Part of a small language model's weights.
Training: a variant of Adam for these matrices, 253M tokens, 3856 steps.
Each number is 128 + 24 x the weight over its row's rms, rounded and kept within 0 to 255. Layers, rows and columns count from 0. Numbers have three digits each. The size before them is the row's rms in percent of the matrix's.

# k: layer 7 attention key, 192x192, rms 0.0757, rows 89-95, columns 96-191
# q: layer 7 attention query, 192x192, rms 0.0774, rows 90-95, columns 96-191
# v: layer 7 attention value, 192x192, rms 0.0671, rows 0-62, columns 96-191
# o: layer 7 attention output (transposed), 192x192, rms 0.072, rows 0-61, columns 96-191
k89 103:150094116103167143150118146090156148097115102082096116119128119184137146125111126127066132116142089141154120155095104106105148127151113160174078101121108116111129143130152131138115140143122153156128094181144127132124096116101129109137118113177113090128130122117135120078149124098119094155
q90 095:123134109101112110130146132129126145098118105104121132131070102107109112166134120162129126079145182156125129165140142130156147128145116146137112114173115104147093144106131126094182157121131110094137163143139182146089137135121112094126128113128178132121077125099133137149157101128118127122
k90 095:136108130173132118137144147112140164221126133098136136131141095130117169102126078105113173126163136130123087149141155123158137089142143098106134152102134123140125150098159150163129140132093130113149075113097127174116088097140159132145111100129137108114148109125165134112084109108129120154
q91 096:157077139109137120110149113112069178119119109091139107125099124150105116135117122131090152093168121122135108143095134148117129114131138134115098092133155128134124071105162159130179086174112113145128143139116094114162128176117113128141132106129069099112112149067194136160144103101115129117
k91 099:081119108143116118164104111123148125132139143153115124193133149159125143169122145145119118162135108120124084165116152191116102158100097166110134142116113098145108138104104129128122151123140124096134083138093083117162112126142119172130126128097146115133092048096153102141129115111098112158
q92 092:146103125105081106110088162146162136107151082160149157146116137110160126155150154145147091173115106166140094135164132163139165123133121111113077086126126109139132155099106100141097116094116112104135134150109121124039129118119138145151131128113156143137114134118154143133098141120122140121
k92 093:151117161128132114144126145136139169163108125076116113182132098132134139089102123121076098106180127082099116109133131116126166149152163145170089107120116139117130126156113137116182123150119127143118077098140164136135090118139123144155138136096128144148157121127180147108106124115100115136
q93 101:114108133137110093109142124171134088157136101124117166145131136123134143175121123161147160166123126144100152164153122156114125157135138164110092129083108121159105115134104095065089133083115122147131122093136132153132114080125148202104106147135109111126117110109144129181099132137152162085
k93 100:128161118130164173164118117130113176131131144140156119090108095133125134055118151123122118123116086094115115069151143116119160111118151131150128087137106116134129132133122117178137122136110108142141120122113126157103104164095112126144132095149146086133092144069146160155132124113165180131
q94 100:158128117125093099145116152112175132147137092162101131150154135066129134058109145172110157137104162117169126160128125117131102116129128126128077138143132132114168119115131121086115126109150120115121127132118147152105126124118144139140117092143113092143160166145094161125126086101081134096
k94 101:132138123098135169125100146158102145135127124147111106130160088094164139130116135134148154117101098117148097094144098127065155141165068121147121129186137118131116102117102157147148134163124095124117150168155148125112105125160140118153109188138141112166143119131141094115135140083128062147
q95 104:105061127120131150115069127168129126134123144083129140171115128130113096109112135149128150166178106110115173132094083157106097154149127120129136073100143131119113194119142114139170101126172129132122093135124105084144112118121136087141147148122133145107121122118121128093168186071124158134
k95 102:088143125129101150147106163094160131139135123131147103130078130155098123123112133139115127161127157118146127133164131144121084147151107106153146103148116115103115106145122122094082177128147111128120121111148141160128104162119181108102146106100112128111171102135138138111074161140093126120
v0 093:150113125125111109119096135124129157104130097145141154153109113132128109183108094132146096160165110117108125121108132150115152114115122108146130159068134124103093164126038109118111116103124165122155109188066158139133138139133122135118094202137114109075146089127131141123141138163069126135
o0 091:107137127146105134110096096145114129143163100138105138180139130138112115113139129152113131108147133123126152133134126092118102200110152160152142086156107120157140148120156132079131142101104126106069154136128147093178128149123143165152122102137091170183132117170107092184155118139100093120
v1 104:094113127075139141103119153101110117105127129129143147141176115134116125147118117129126136131125150152141136091099106121094133124145120106158130117165100109137165091182118131122151136195106116134127070154131174123135129138187109102122135092158134130132132137123125089123147103137145143165
o1 101:117141127142141131137101160129049134127087142111122140085119107121136134108102139135150146140114121140145123152136133108101132124124157147120129132131118133094113182089151147149123152124127122152199121144133132116128191184101108170151164122110137124160119122085120116141088121129136142119
v2 104:213085154157102138118119115122129103125129136106100121142158143133100114116106160128131140171099083077125098145161134146156158100118151129179120149093132102124134118145113126129090148116084131133121119144087108141148159138109145140141117114152156113122165083123150155168123122122148128135
o2 102:107129159106087130104107113104159141139193129176130120070127105092125149114123128106132121097105125135097132130145126122107112206130129145113110096150169090089131121110153146121118089142142143125109129114131138132116104131129125195146131161152115113122135126166143126089164137117088116128
v3 099:122133136119132079137108100120139183123133150104135110110129119152132138083128123111140138091075112178095131189161124125112146162162122136097133089098123120154132097115142110139134152191118163108137110200162135131127142081117138131060110094107147156173136164159150107143145095095143142146
o3 098:163112102132126141132091185105092134115108107161107127113161143105143126130095135175124165179145116082162091139126142144116121071109124132119066156120137117117099149163094119135076122131146133144141113110114159154133088136142109161115150133146150119093111110083096130113122109118126147124
v4 095:152134135136108099136091113119129126182123152121122136137109074130156105129131129115143129117132126130086107102121113117163164105130127113143111154083140090156123137114072137127130119094142161141141054180098151148131140151120138114109093151101149125067117086125181160131102123135129125131
o4 095:147135134140102128129098121140139115137134110171086112160151137142163123113149113136130114105127167147115068127112151108108148183132145166149088129146144096104128162104144100142111139131123118107046117111125126118152112124149120172107147115147127110102116140127042111139141105101141141127
v5 106:167157137099127078126131174120135147101160119151083139134110133107136108142149118122079107106115162147125121110133116142091150125114126103148123155113073103107148135118104109087136113164105105070127163115153143084164135147130102123130125108162117115142131111080118158123128138111210120130
o5 109:091140169165112120076115107096092127129141138102177172130158157136132163122156132113166141113131060074153092094136165148179074091136135154132137087150135107136115158117107138135123145153126155168163109113106130094126159169154142118147120143131116107144138139121123094135127129142155134119
v6 102:096124076186131137161122121136127114120144097131130139123128128124128118144140116127145129116142113133126119075124095127122119115109135127133125183095094149136082170116134162120107103115099123101124127147115111178073117097147098065106114129099143153094102133159145149129135148144149128166
o6 101:121134185099141142103126125133180124127182160118154127167138177146117138152113085155118136107149173138129111163111160104132172167169120132096153125124152140144141101112124105080157174113063122128081105103160134109126127132137101169122145122155115121146107110109117130167119120080109135103
v7 102:119096095140104129114128080158132115128133184064138141167145110184116131111160133139105107126129096157114138166099160119179092123149119149140136123138119091138169132164199172142166084084140159159116123159174170134130161148103131123155145140122133136134102129133113159118108123109168095157
o7 101:180141116131107144165140124142141098158111124105131125084130109145140139144137111092145135084115138100108184121111078119125125140099129078136117165113134086143090151101102154130113157140126135104114128100116116105104123144118112140125140127142157108055159127094109143126133142094146181144
v8 095:162140149114135130130131115087118175089127128112127106175186147143123101119123120123105120124122153139134114144116101124176139152118075142128122117177127067117087090172140091131084137120120076118132165118148155172137126126152107130144156074151127146121142137084094099099147112098129129066
o8 091:065133169151115154118149123130140115195061098097172131066150155121091163091123153118146149139120102120120110106114123132140129129151151187162108141114154151169114119109115092111169149163120157137164154137114106140114122123130113095109091155122157103143149131188116108143122136144158106138
v9 095:132116123149141159146160093132122180110097151132191119099139149092123111118108155123087142161081124136097147068122152126131157141178101113107127146125137105074101100134157119196163134129120146147134154127112158182141142088168145149103110143138170111109126126119122109188139144127104136125
o9 097:088139127097129125129094104143123112151109077152096150108137128125104143131162138089121165131127074143150130171134154144116135117097177114149164129118157143100133130114123140116097161118138141140125096092171111077131132168104113126103114121096130112137140150139146115151102075139134156108
v10 113:117095132174146159121083127101117102111134157151098097132137145127114152114120145120105127171122145150137151143144146110118136135116150105100102187176097159133089120102187146140155136143127116124135132138120151125117099108145156109132120122089117119125120142153098165136107136099159140192
o10 112:114125118088134118165119103096111150169145119162118136192131125118148141101128098120132115161109091139083109116124116117129145126131105104095146179131123107108090095148120140118141115123142125127151126129157174104106151161096108118125078120125119130155159139093190164139141138155168184097
v11 115:075121105114143118096174147133122139118115101121099115139148141081080133112146129114130168174120123142137144109107070120105143131142103112145122089135137137116126140132088137136156119178124172150126150125077116099142092110136137139104144132130102132144157084111114153141137164159139132167
o11 113:184129143122139106122125131117130129105107155130132123108108150152092144125157143180091144123125160071130162111148129152132132141121084112138174111113125161122090132090122126167142153105222112076152141093118161137151117162152102091126123099140137064124089106187139147104150110142102109118
v12 109:098101102160105157130089119139138128100108139151182137140183115128130118125119147093138180074105095118136135126155093133150130092131105113142129126119108106143189111145147123169147083115138134115123144109145155115142116143136151127109130123149181161107079126131171099118131127107126116151
o12 109:137143145086118101170113133096176135153119156111115119102157127113107117146134098129134142198133138128127106137108172155085154122131105078167111152141097103097152122121122112124165182123087107172161091129130113112123107161072101146140112139144120104160131149120088150120088116099110129091
v13 092:161122103149120133112106090131129141137141110128107102182154133110158115141130062109127126169107124141136089194123151139148154108122102118152105083161127130109137099180135113148138143143120129150121117092148150129138178140135139145153130084102180110137134123083146166113121046123121117129
o13 084:105091131177133150145126098136176129186094085130139129129104139130110159129113119099144169134144131122105086082157142129120097118111144127122072120149137098152133128100121137118128147106158121146177151145107153156125110081125132134092172179147094129111109146159153147099126152105139163134
v14 106:118141151111121134145090121125116163101118054118149120168141090116130119129100125136171142135130136090140116134119128156127139084111116115153134102110146144107144115189107138132140145116127120150144208117128111115156088128163142164160133135154149174116162085157110129133132147155083100121
o14 106:131134153107087135110170130117113162157092151106112138110106169130134142143108142112089131079145169120143178103149142174117146144086147172138107125113117109140139139083132114107175132144111135142100112109155129111142134137136121139121134110143102125156120173143099120131094109111070114144
v15 107:110130111143103113103142124151103155088133147120105134159165117146113138158138142097142187103139107141128136135116139111096100125118120126154106110117104095131120109175114120177118108142110122114121099176125165119126131149127110140088143133151088078120118123140151117120140180138142140134
o15 105:201106138151155129118114150115141153130114111070125105076143143139110117133160123137154154184156147066125152119096125160123101142128093117152160116158110091144089131080148155114179131125170129151189119063124147135125096148108097122119146106096178143099105104134098099140144103114115109127
v16 099:112123153146151165125121138058134169099114114150177105130106114140144140176127129090139160088146154135134134085116147104131132145092134110151135122176107160143147120132164128146111150159118122110123192124109118129119109088132117116103144119082146106147130125139168100114118140125121151137
o16 098:146170097088185145147150153105104131153115170127136124140105131082124139150128155149137122151104119166139097146130148074104164081164135140121148182111135116096121163161102133124161119132140124146194164132087152143114102123135121133152119118096113109156132165092099125123075120127092099134
v17 105:094129155109115117125127131124128169107124116136140143154153095148105127109113105140134150138151133153137115157048103134140133128146099140087140101117156130138110149175119148089168131144141161132129083157121136138141134165139162143158150131150099194082145133106127135143126126138173112151
o17 102:159112142152090160123136175107084111131115122095117113140125103136151131155104138178104120061161152142132203124138135150125165147101153138114082139094105132148121159129157124146096145139127120081111106127152129123132157134124148135153096106134099086142137107156088132153177089106112119106
v18 100:122114108158104144115156170127144122113127085118135140148106161132091115138159129142129148126139131143100118160134123127161056129060085122122160102169151118144138173152198116134135121142098118150117136105115106157121127152110148128114128123156183119095113156153158144142139104091105163113
o18 097:153119089118121110171108140170142145151165179099135151102147126135069126129158122137132120144161171178135170104137117141153115107135139158088129111121109089142085138097133158078093147144109103129186105156122093137100119094113102132136165140127118121119148075103147156135132130101120133115
v19 086:082125141152144140131180105121124100093125095066121152126147121113152106154137121132134131140141138144105102106108146096153119163086128115132135155150112130136080137143121141101145149138067105121117144121116110125095168189099147155148158149157137104101162125153160146103143127067112119143
o19 083:140083134159153136143156110145124150143147165113125110133112096137126180112148122116133101130119186143120121138148160099145153104155093166107136134122086085164150128104130145088120183122139133161175111132137143149124093115143125104114143142113148116109124133131154095142140130118102155152
v20 109:127122149094134113086109153117116138117111146134123123114106130122119134146102106117130093157184133148123129142165102130160141132107170118182133124156130140160092191120091101122130125152091086112127105150145061114119120130086113128112154115184138085147119141090128079128170114153135138115
o20 115:109153126160089115094092155099087175117121138125106109114097142151118145151148129128125122171121127131096124097132125098140094113147149170135144103123143145096146138166120130176131089161122115123210156118091121111109142122141137135125132146175139193124094106133139116148137129167141139133
v21 094:130101173132135150100134168098152104094103132139108140159090121130096105126132109134158110114180120142116144153121152139156121148132177120150149117129134161150171178116086127099141144141095126134121098137148100096112124132068130100136155109132120115172110125129135130150163072124109142098
o21 100:112182101130092073141087160114111189110131141141096115106111121135094136143154108131083117120113134129103147112131115074144128087153106109136124099115098139151132201144136154147110107138110112094173149141083127135138106128130136132138132129180123169125099135137151120100134186163100155111
v22 102:133106128114130116086175152132134066134136130141071123150125131093139127149118082113109120120130103122109113116103135114121131111080099129165102186149099079117112143123097110145116119132104079115119116123058148121107107171116121110158138132126160106126121104106152135106117206126141175135
o22 098:089148117112131106125125062134126118119139135115158151121137135155103113135133128109168118159113132136095113076135125134159098156149111158148134116136146108118120148108167149139183114122160128109113146128119097151189131152158138077120126125131163113114150084144101129110110142091138121154
v23 114:136148152178139161111124124129122088119123136120135121123103117117082133116130151151130091140122156095158126171116123146138115134102092143105123104153155099153167155154132162157108144176130124162123071155138094121112166156126104133130122145148105178131090172106103126139157123115121113132
o23 112:125101111114097118131097166130140174103131120157120114096168130181077108137107119124074123116129146147136164125123111125127173105134126132106161142130136152155125099132155098094136095096156167102147118137131102134119149139145104141127123071121152080136143115138165167117116117104133177116
v24 098:134109143117169160162119148146113098178110137181087131114116126131149118136097145117103113154146136143158139132147127120145146140066127141142117139168145179137159128149134176165103130135146126156118138085126153153094102135155127147145134116137144107091137124146088094121185121098126159146
o24 097:135170146133095093130134119132143162114110138117070116091132094154139115082113156182145119148087135107101155113111120089098141152146140142116170142100126124106105094122128120111193111119123125106140099156149135138110163135114094125129184138093115141120100141156142117136116128130163138132
v25 091:132129133086110132149087115076137160100135140125109120098095121101167113128099128115137119113143092117112106145179089110112098170139108141164140155176113091163084155116127100151109117107144097095131109152142140137088120132124101131099144145114106099148133124115131080130148119106105138159
o25 089:121127121115101139113144131092088107102154160108101105132145135158106125080124117139160120139101099118075090104119161061122131117128118142178144130089128120121155080136116123110108090153138113120098149141129102134131133135134144118151089182167161154144137092169098113123098126157145125136
v26 095:105122152112177134156149146075103162138117134133178130160155122091137119127106099121153166116140136162177119152139111127128149127182092145137138074161150117105142119132118109130126153166123100143111132161146126115084133154136135134125148121169102116148132138139103134138140083104082144133
o26 097:132114105140140093106147171111119138144050137121106128096117106129079111160084152148119112119103129116139115159110137111115151108146111118142111125104069157157140164140115156145153152127131136173178110125100104140155108133137177116078125188099143132157103152150124116113092096136127126128
v27 106:147146130105135136123116144120140115127140122156065131123122176155151139098122118141126129138157142173139129147108111107153111161179147153121105142204119129113114068124101171137123141141121104111113087114106142130116139163112124113094122162085062140115138123133103145092154140119126140127
o27 104:131105148181167117146126135153096123150155121097139144155130127157121143125147107120196127145073171137072113094129073099123122116158077142084129133106143122152061132096147096124137097119158125098125146148121119170121111142165138090125107126098157126128133116142148128157141153139154134152
v28 109:130166120147125139119128140070135179136122124096157136099116111114128096135093117121116144141068143159169120128134094099189135121098086124108137118137149123123072093144144130140173122110165171124128154106144102142095143162131110123160129123082145134145124095091136134122128138102148116078
o28 110:115144118141110165108117120085136134110080125155123092124113112145107159125110124128163150140110086107110133100131138112110144098104099111164106129112133139133144119126069107153113179124128107145098102143149137133130165139160161101107097132120132113168171138208118146136106095132156113119
v29 096:098139124142104132077143091118149129175142151124077133141110107135116132144141090137141106092146119142134127104101103130087103116167174082102103156114129115133184153101116184175139127120173134126137074141115171115150144144104100109135106174140107138149103132102145131111083187152142128129
o29 094:136110111141145136131099112116116121103166109132177133123103147107182082151133149117099130147099177119137045135108129115119190137128134123129162149155112074133132126099149131112079134098139169148115150140156113079162128130169127134143128096109156091101113111115137152147128114134136143155
v30 097:137148074148134132122157139113144089147133161153137157135125136124114128149102095120127150151106107104145135124155175111109099130104144154118118165091151157094092117101074119156127164077128122086132122140118138150101130088116118125149106169096096076089117103083105150121167151184175144102
o30 095:130112160103139076089071069154151134096123084172144152159141157112114121141109127087137138185139144117108149116125132110134123154143127083147142122127157122127141142135145191137146099156151125119038144133092112117109140143154125123089115116098126152124138183162129140123081098142127078122
v31 101:119133124144148128118147093112117137114137175103200114133137138164133134099135116100100093162136141057174147117091112117129166104159122113091097109132135164101119078146140130122141157166108141133134143081103155107155103055125153139099127138081117114135135141148089117132094117150126123139
o31 102:119103116132209193138145128174123100123137106146132115133116113091120170156146152119124127110124094142123111146115120127121138155121152091130151093150160159130151127141081122131155123130183134130184200105154157121156134109111113097144101144103090133115164132136161156129134104157163130162
v32 100:180187123130128158129161167126135123150120138119168112147115117145109079144150116092129126109118115122154154156078137147169138120069142090109137138127145160133139104146115108173142113080112150144120171115094140118143115067120106108138160103105119113125120135127146097125136127127152105094
o32 104:127133115117147094143160106114174133125118092138127114092102114130082108145147125154156167120158115147112164124121121119116147125106120133169164119125175161113118157125123099133131137151156147101164139108134135166111099131132102081133116143161120172128146148138106107138101153146137092109
v33 094:104133134118121144122134174129162120148115126105159133145050109144129095141130131119117117137148128119102124137101109116109099143130122135126150137145146150109140156123105168180172129113130111142126098160113205116139112144123111135078123173068077145153128114146171139108119121108117148128
o33 091:173150063114134123167125140158143110126136119131061158154135114138088127142132082112185133117139129169105135127141126116112133122095087096122126114085136123168129134113185169104105121126149114102041123148116137159122113133125153091158097113105151128142111124098102123130097137135118143146
v34 107:183165151127137147126142120120120117124114129146115128110116135133140117144126104119148110065126073134135118156148156134142183140128091144166128131075144150123096136161131134146124127165094098111119123146129116133086169083105105142094124100121120154120142159161139122087156138137114152084
o34 105:101102112136128136101121132169091158110146111140095124129129150101124128135141163140179147159113149097174151145130156150131110087135154122106084121128154130149087105134108110109127050155130168138092116112130135171108142130152120148139165151105170186106105138145102092148143134113134148118
v35 108:129095141109108136095088122121128136086124162135127121084138110132133128180098122128131109161103097153110131157164136138184138158119150158117150122138132136135132162100148092173144150136127159139137117140150128119119093093135166133138114122118147153139149127151095134136155104057136165131
o35 108:138131120081080132125116095127136155125140132181142171114126110125142153086111166172093108169122076115108137116134112077131135106075115104131098145119113098089111091162109114121078120135116101137149135149128153123131143145097103144127131116185110120132143134132166134095132133193148134174
v36 107:089136123123131115124134101096127177153134152133113115110135071145117114066113108126138105118157165131136136093103156134167120140154116100122154184117115133157081171126140118119138093091123143099127117128182077138135117099111132088140161116136103115147138119105143174110107125123136135118
o36 101:151100085108082137143125099123123108107158101124139129121140134125148119157147094152141087105123090102124103133173126096171175097150141137183127145135130092132126144107107106129095180168117122133112159147117114123105079130149151138077093179164113122092155134133112152170146156118139097155
v37 104:136160101106131109083164068124139111111126107123141111137109169098129169181135103146134046112118160139134136155102107129089136144128146124118096096128121178108129152106097132142125145143193145128142183144127130128136114093106124142145137172123075101093131137137075157118129156153132117116
o37 104:126081114120146136105112139092088135142115106144134173195121151115133093160120124131091150163150113123143131098140097144140099096130143101113115125118139122151130164137124115109125125109166134108083202185147171141175111102146167113153118142107166136130130159149154166137147150146105072181
v38 094:173160122127105128133155135094100089109137143142120113117121164109126135153147118151131119164133139125153118152171142101122129144095124129148127111170131156156191154115086155147161128115110114125121136131167141096152130109091107115109137128108063125112104126136119155131107142101145120188
o38 088:154093123112128107112132082112133145170129152124116177135111100132113141139150098123132106114108136159135120129128150135118129069117091126100099147122132120090094117120157097131117092134183167102101132148087111118083108135160132158141061149118141110103126147110147167135115134167129181116
v39 105:067121108096143095126144103114102150095135160117144121142125108109139143111123107101122109170146114077122132119082119128132068108160149111112122106141142133143092089097113142123168135145136121131141141145130118125094115125142164121139142129173135144096152106174167134121085168139095102139
o39 107:120119138132135098168121078169141108128052143149090133171134127128153110116124138135159080115106131107156174154142141151121117146091080163156127146097097135136087150121117117150122158106117123117147164135129133102150122109123133148124109136099143136119110126094127156195164126151129107141
v40 091:095171095141120117124182138101118120058122131149170139104151116160123107137140127114101108105138107122168132163148114115120167175063057124146143134140139141126083115117033110110133120121139111152134143134163129143153116131091103113114132137080157159095120107125173112055138119126159128125
o40 088:136139139121118182140144064150134142164107150130106080152130134139136149065143117149123152172141162123143138131147185140146154116150140135106087119097133133160149139128121087115125116145113164091108172116129135150080120087162117090096118090154146131118115161162099138157124121127102107131
v41 101:202135101126120122106176146142126102118130130098100124126181139111123127087119149132132111118114127181131146150113125114138147141175156143119092112191157134122084084112090130108117146090126182122131124132137074132148155113107143133167148120131104095181168140131130140143142122124100152119
o41 099:130111116141149142122128133121152183135094124129115094089118117163116134119154120104151142174111164077058145092140093131118135151095101137093158125128133120128111168125137121135114128152142134133168130126119151165084100143129157059115140141179146149095137102167123112089175165154155089151
v42 099:136164094135132128115123135187114133114120100074129120162121118156133139136141108127155140127124089146125125160159128128161104132107140125112145133145134148115132093128163153140143157152108146110119130111124084109094185135112128143139146121118135124179136168159087149123147069075132105098
o42 097:141107143126124126169135126121167147104142140144163099114100120144094181090118110147145143167134207135130147111134095133100122086130097136103130086122140133162144103140106131120115124142148137159169126125146144172103114138125120110126143138133133128099086103106181108077122142155133164136
v43 102:114121113152144144127185149144145115146111112137103112121101189125146121128131146113110140118110125186109128131146163117124117174188159123116125142158125125097100115095122108162129147104148134108121190099098170117143086096131102134134144111115067113107144134123099139103097155077108136115
o43 099:133131129109151124125178118106142119139139131157171179104129114114103112112139111141151186149127110131111115106122081131127115113102083100118130128127140122121118115142147140107092115109140116141118134113141119135096098148158146063119119134098182147132146147134102106146118124155136103110
v44 101:110137145182150136132089098136142086162124141152109124138146151145082137132093118114110107151106117145154125147142101100113117146104123126116133105119140168128125102151118109102161082153095148155128153086185126094126141162100158151122154115164124120096115153123164148129169099102113128142
o44 096:149140125180078109138138175146106165126116147097096118123132099165124126113142130151117146145131107092129177141133142141121105138113083125097125175162114144166150109163123110128155167139157112117202116166096143129114128072108137112164162166102110157125125124129143111138138150114118146133
v45 097:151089122125137104152092103099124142124114118169157086122159145129129132090151138136151114114079131159128144124135117123146191131210108131110137099171133072128148072154159120151123159181159140148133149169140111160117123106149138112144108093122162131146130147163109121144106127104100118076
o45 103:094138137092123147175126175103143110129081111138135148123164144098115100097134171105094140127084106151140113149115121122108141118132136130137106149134099151127121132107120076115124114128129130124170154116132108124146112129127121132104116152131144098137141117153111128106115126136138150107
v46 099:160149173184135144126128125153143147139121146115112102099126109151123114087100131133138125119157138112107137089170164149128151106149152132129147166106162162132102122140148137088133168124084137127133092119140092105118110128101154141179135085136119107155140135154147120138143127092154141086
o46 103:122119140124087113148095139126088151105154140136138127127109119111183149101146160135111096114089120093154172174138117120158150126153137169084118132151139119145113144138125141125126095181105118117128166128122136148080165110144139115138152139127118154113113140112148096116183160151120114113
v47 094:141138131109136117171124100139149122134135129109120102133077112163159128096127149145112122134122175151137096157123135112140118141152116154102155113112155116139171123137125102130142153113117137107139066100076114141136073118098123157114132071159148135170146151113159138083161074109149102133
o47 096:145129117129128165137156117162103125162094116136146176120110134122135161144115149139087147128119092116114119139161146095129131116139176121151075088110140098115117148155102111125068140154111107157115128154113129129120125147180165152116152140146106126118136107107097124112056164139116151136
v48 103:145166147134148141162121107139143140109117111116147100172091125147151136172142129104131118125124154138125134118114145142122142141119094123140147106140124063130156133162149116193159127114164111158120132148179194136144093114146090136113124128156121112153083127134118108089153104099076120095
o48 102:130143093164110135134164145100151106195081106091141164106118125135121098139151143115145164132128106155133109147114125106134130106151158101154096118131139155140138144115160107071150139133125095160108139136119126133129092101075142082135141120114162145143116138092133123140070156122128117107
v49 100:167132121169113096155121108124137165128121139123177141112156096085135133087133152145131176091101136125115108106123089117094165125155070121093136114084123081095111088119121083133129137155154165114137152180128135133130132137126159139168108127131177163142135110166106164166074141100083120130
o49 108:097130120104148152123117094083167081142118133151148138145176132093107121116129111156083135124115105132161095170126169144130121129102122116147119120146087129134167128123120109130116181102104112135057092131173130134173101134140172131138114169108092109163155122152098084091125107081129109110
v50 095:065177132126147143149152148121134134192110128134140123094094121131090179112114114137157190148157134132128116130163142153096121127093113087117117123119161147143139145151125128129141119104136075131117147097088140127129089140149152119100114148177155144091102142092090076162156138128097119138
o50 096:155126087145138101123133126133095128104150114117118117091097102097157110150142113145097131131148157201124092136135124140122136122132183151145163121152124155094158134156140129136136139113119128106098082167130089124087129099121132131124144132137157146131103109127150159142065103140108151094
v51 105:102156100103124152109161122135139104144137097111108144089155137104108143125128106148148144093117132137142116120166059122142090127147137134139130135124124139143107134097110186136112155142123139131126113101137076098147138119117114119127141201130115108167115118098124175088134159111176142121
o51 107:146072150120137102097110127122154163091146169162193102144069133120129137114133085141141115179098177148144086116132156121105129091148097116081134116117130087136161131139122141125100131117149134158141160142173127161137140160150114079148152108141163089127096115155164146125160154176129117153
v52 100:159164095145140145120106164128121109104131136100102146144126159152103137177161123141145122098118148127174132106084172140136098105093129172100126141149136167123164066125091167121105145128149187141139115092169119124104134127151133132130112126107163153112164129142131196107160111145110145126
o52 100:108141120149132183110110132196117182104107129153123142133131125125137135118106154131136132122106174113153167132155166099120139157112084138132144096146135146143080157141082113133087104107112113125148123155111138075054142124122132130114161097151087121133155165086137118123118135138161120162
v53 107:153172114145146105140120121150135151118123124120114132118068122101146109164118134106155119137130148101124138050159128151127158106071147113114129119096125150109123165141136171204150115135141158092126158133086107130122142145116126158140135138106110145137129117121130170127168146139127123093
o53 106:160119115147099131100094121101152126082140107143123121135146141121155123146148135135141153141122153120157143137099150158124105118146124104155131123127138129141073076112117126089128125119147121165071082156126174145113159141166136135171113075116127122157138172121138077098136124168152133112
v54 100:171085126115154128137108104127104171145128109135138102121152147119156135105133145126126063142083156107118141144162135122143151125169168136131131137174113145136081123114151153122099150108124123113130163148135110147123142083140099138123124120155136086152164146154125105152095120123144135116
o54 096:087156123118143124130106141113128131173118120163138131192113133090132155135123128093149116090105080126138128159144097152075151123135119161079151172118170135145128143158110113120127064161108144151125154119114136128096123128117130145120150167100116134110107143126135157155152116165109112159
v55 102:179135130090106125130145143151140116117140088096106146180103114159117098146165105126116122138105091123121116150143145158132130157087117096150146155067096112109136144125144120087107134101094107102112131136115135127142183133087097120138140117140155130138125115087157141076144068101174125115
o55 103:114094133127107109126139097120133109174178137092197144106133128108117162083113139110173139138144134135155111119162114108162081097151159134112055053125149073142159133121146135101134138153115127161115160158128138153134145151150132158135131143155123117123099108131134123121143171120114103103
v56 104:149147119159118140119149125154124158162147116093083159105138095172145123134122145128106114128119152128121123099148157118138131132114146145125104192139131130137092114093129164096119122108149146105139071131179101155114186165144092086153104178077089111093123111082155117125134137139134125111
o56 113:142103132153122179111082114163110130118159132131157092140155134175165133127121101108188104139141127108125100137148095110118124120136144152096145154160175116107141133127146114086133134102082141153074130114141131126083148133136139140092151090109123113127131147145121152152163132119144100200
v57 092:128110175133118130131144142096133171183138169117145132120152101085169108150104112135116151118170105093134093108136084133150118118124098118124104121140135099107115138182102131148140132130122138130152119116126161134143109163144136143218141141132106129146128124120129119189128145089097112110
o57 091:070156135108129131094081111110142103127102106103155122131094138165096129178089129148097075096090123141130134132100167124120136122107147169185111142123113100152168153120148128132153146113115128144063137140163113142156145118137157085127097155124101119167159119167117120084137085136145134139
v58 113:135145167138132154129140126150132140138134103120107130132060083143118086142116135114124120110155132078123138120146172142086115111122149123149139148124143128143126214096188176144098141092121113107129110135129103117111136146102076135129129127130095112135118128117152172130129132122123175100
o58 114:158102116114100128111133133108145129116185145112109113104106128126162103116136107122141090116111125098153157143164130106167142131156144139089156126138151083144094084123131150064117092120121158164114157131143130158115140102143135150124155108106131110120115125116123122142157168126120083125
v59 111:150122147096136106118069155096159072100145098104126123112113139098134119115136101155151112149095090129113130135117152121155104145151174146133124108161129142147166149095148115143140149148094085140131148106129106117106174127127166133110109126083144137134147117136167146158077144131196160093
o59 111:114144164137142097116124128138121147064147122164121137156140099130160136115143156062155085104123122143098178087124141100153143102115089127094096150139124132125098111124121153133083076127140157101177122137103138114135162118128111146139111125149140091142145137120131148107142142148111157154
v60 102:121125155126142147139115148077115084131138142128097125102081113143155140131100132128132159180098141082139116099103173151115095118104120114152110158049111162128145101109153130114134137136088098120122214078146126090118109115115121148089126131139158132152148113129116114125112146103140095137
o60 098:115135135100137148098176098160110145111156165141123154097083108074161162126125128110144106122120088114175119146147137094152144120144087138126139112126122085101130084143104142130092123109133139154130086144097132100151142137137106162142102136112112133129136136092154166138081125133107148103
v61 104:167093116194115125109180131092118176116128147153104146100171139131120126112087127136102147091135127143125084178099136106144123129115114147143141127145134142132096088160145086099105121116135128121135138109153107146094146143118134124175137130118152084126131147149089098115104114163121095162
o61 106:096142123114139182117063102113101131135133153128144103117191143106097128140097132136139149133127108097142129140114120155108153130093158140098133159119127122120129139114076160188125112131105155099111095132158127142133120121128124162101135175120099167093129132141130133142128120089138099128
v62 104:149141173118144156119152119089124153118128109139145148088089128120120123157112141123125132061139120106152107162170142119092150153073112132144107156129143145153131168096108155103115113119146140133120115147102164116119138181143123150080123164119077148118123118129127136083116142144087141159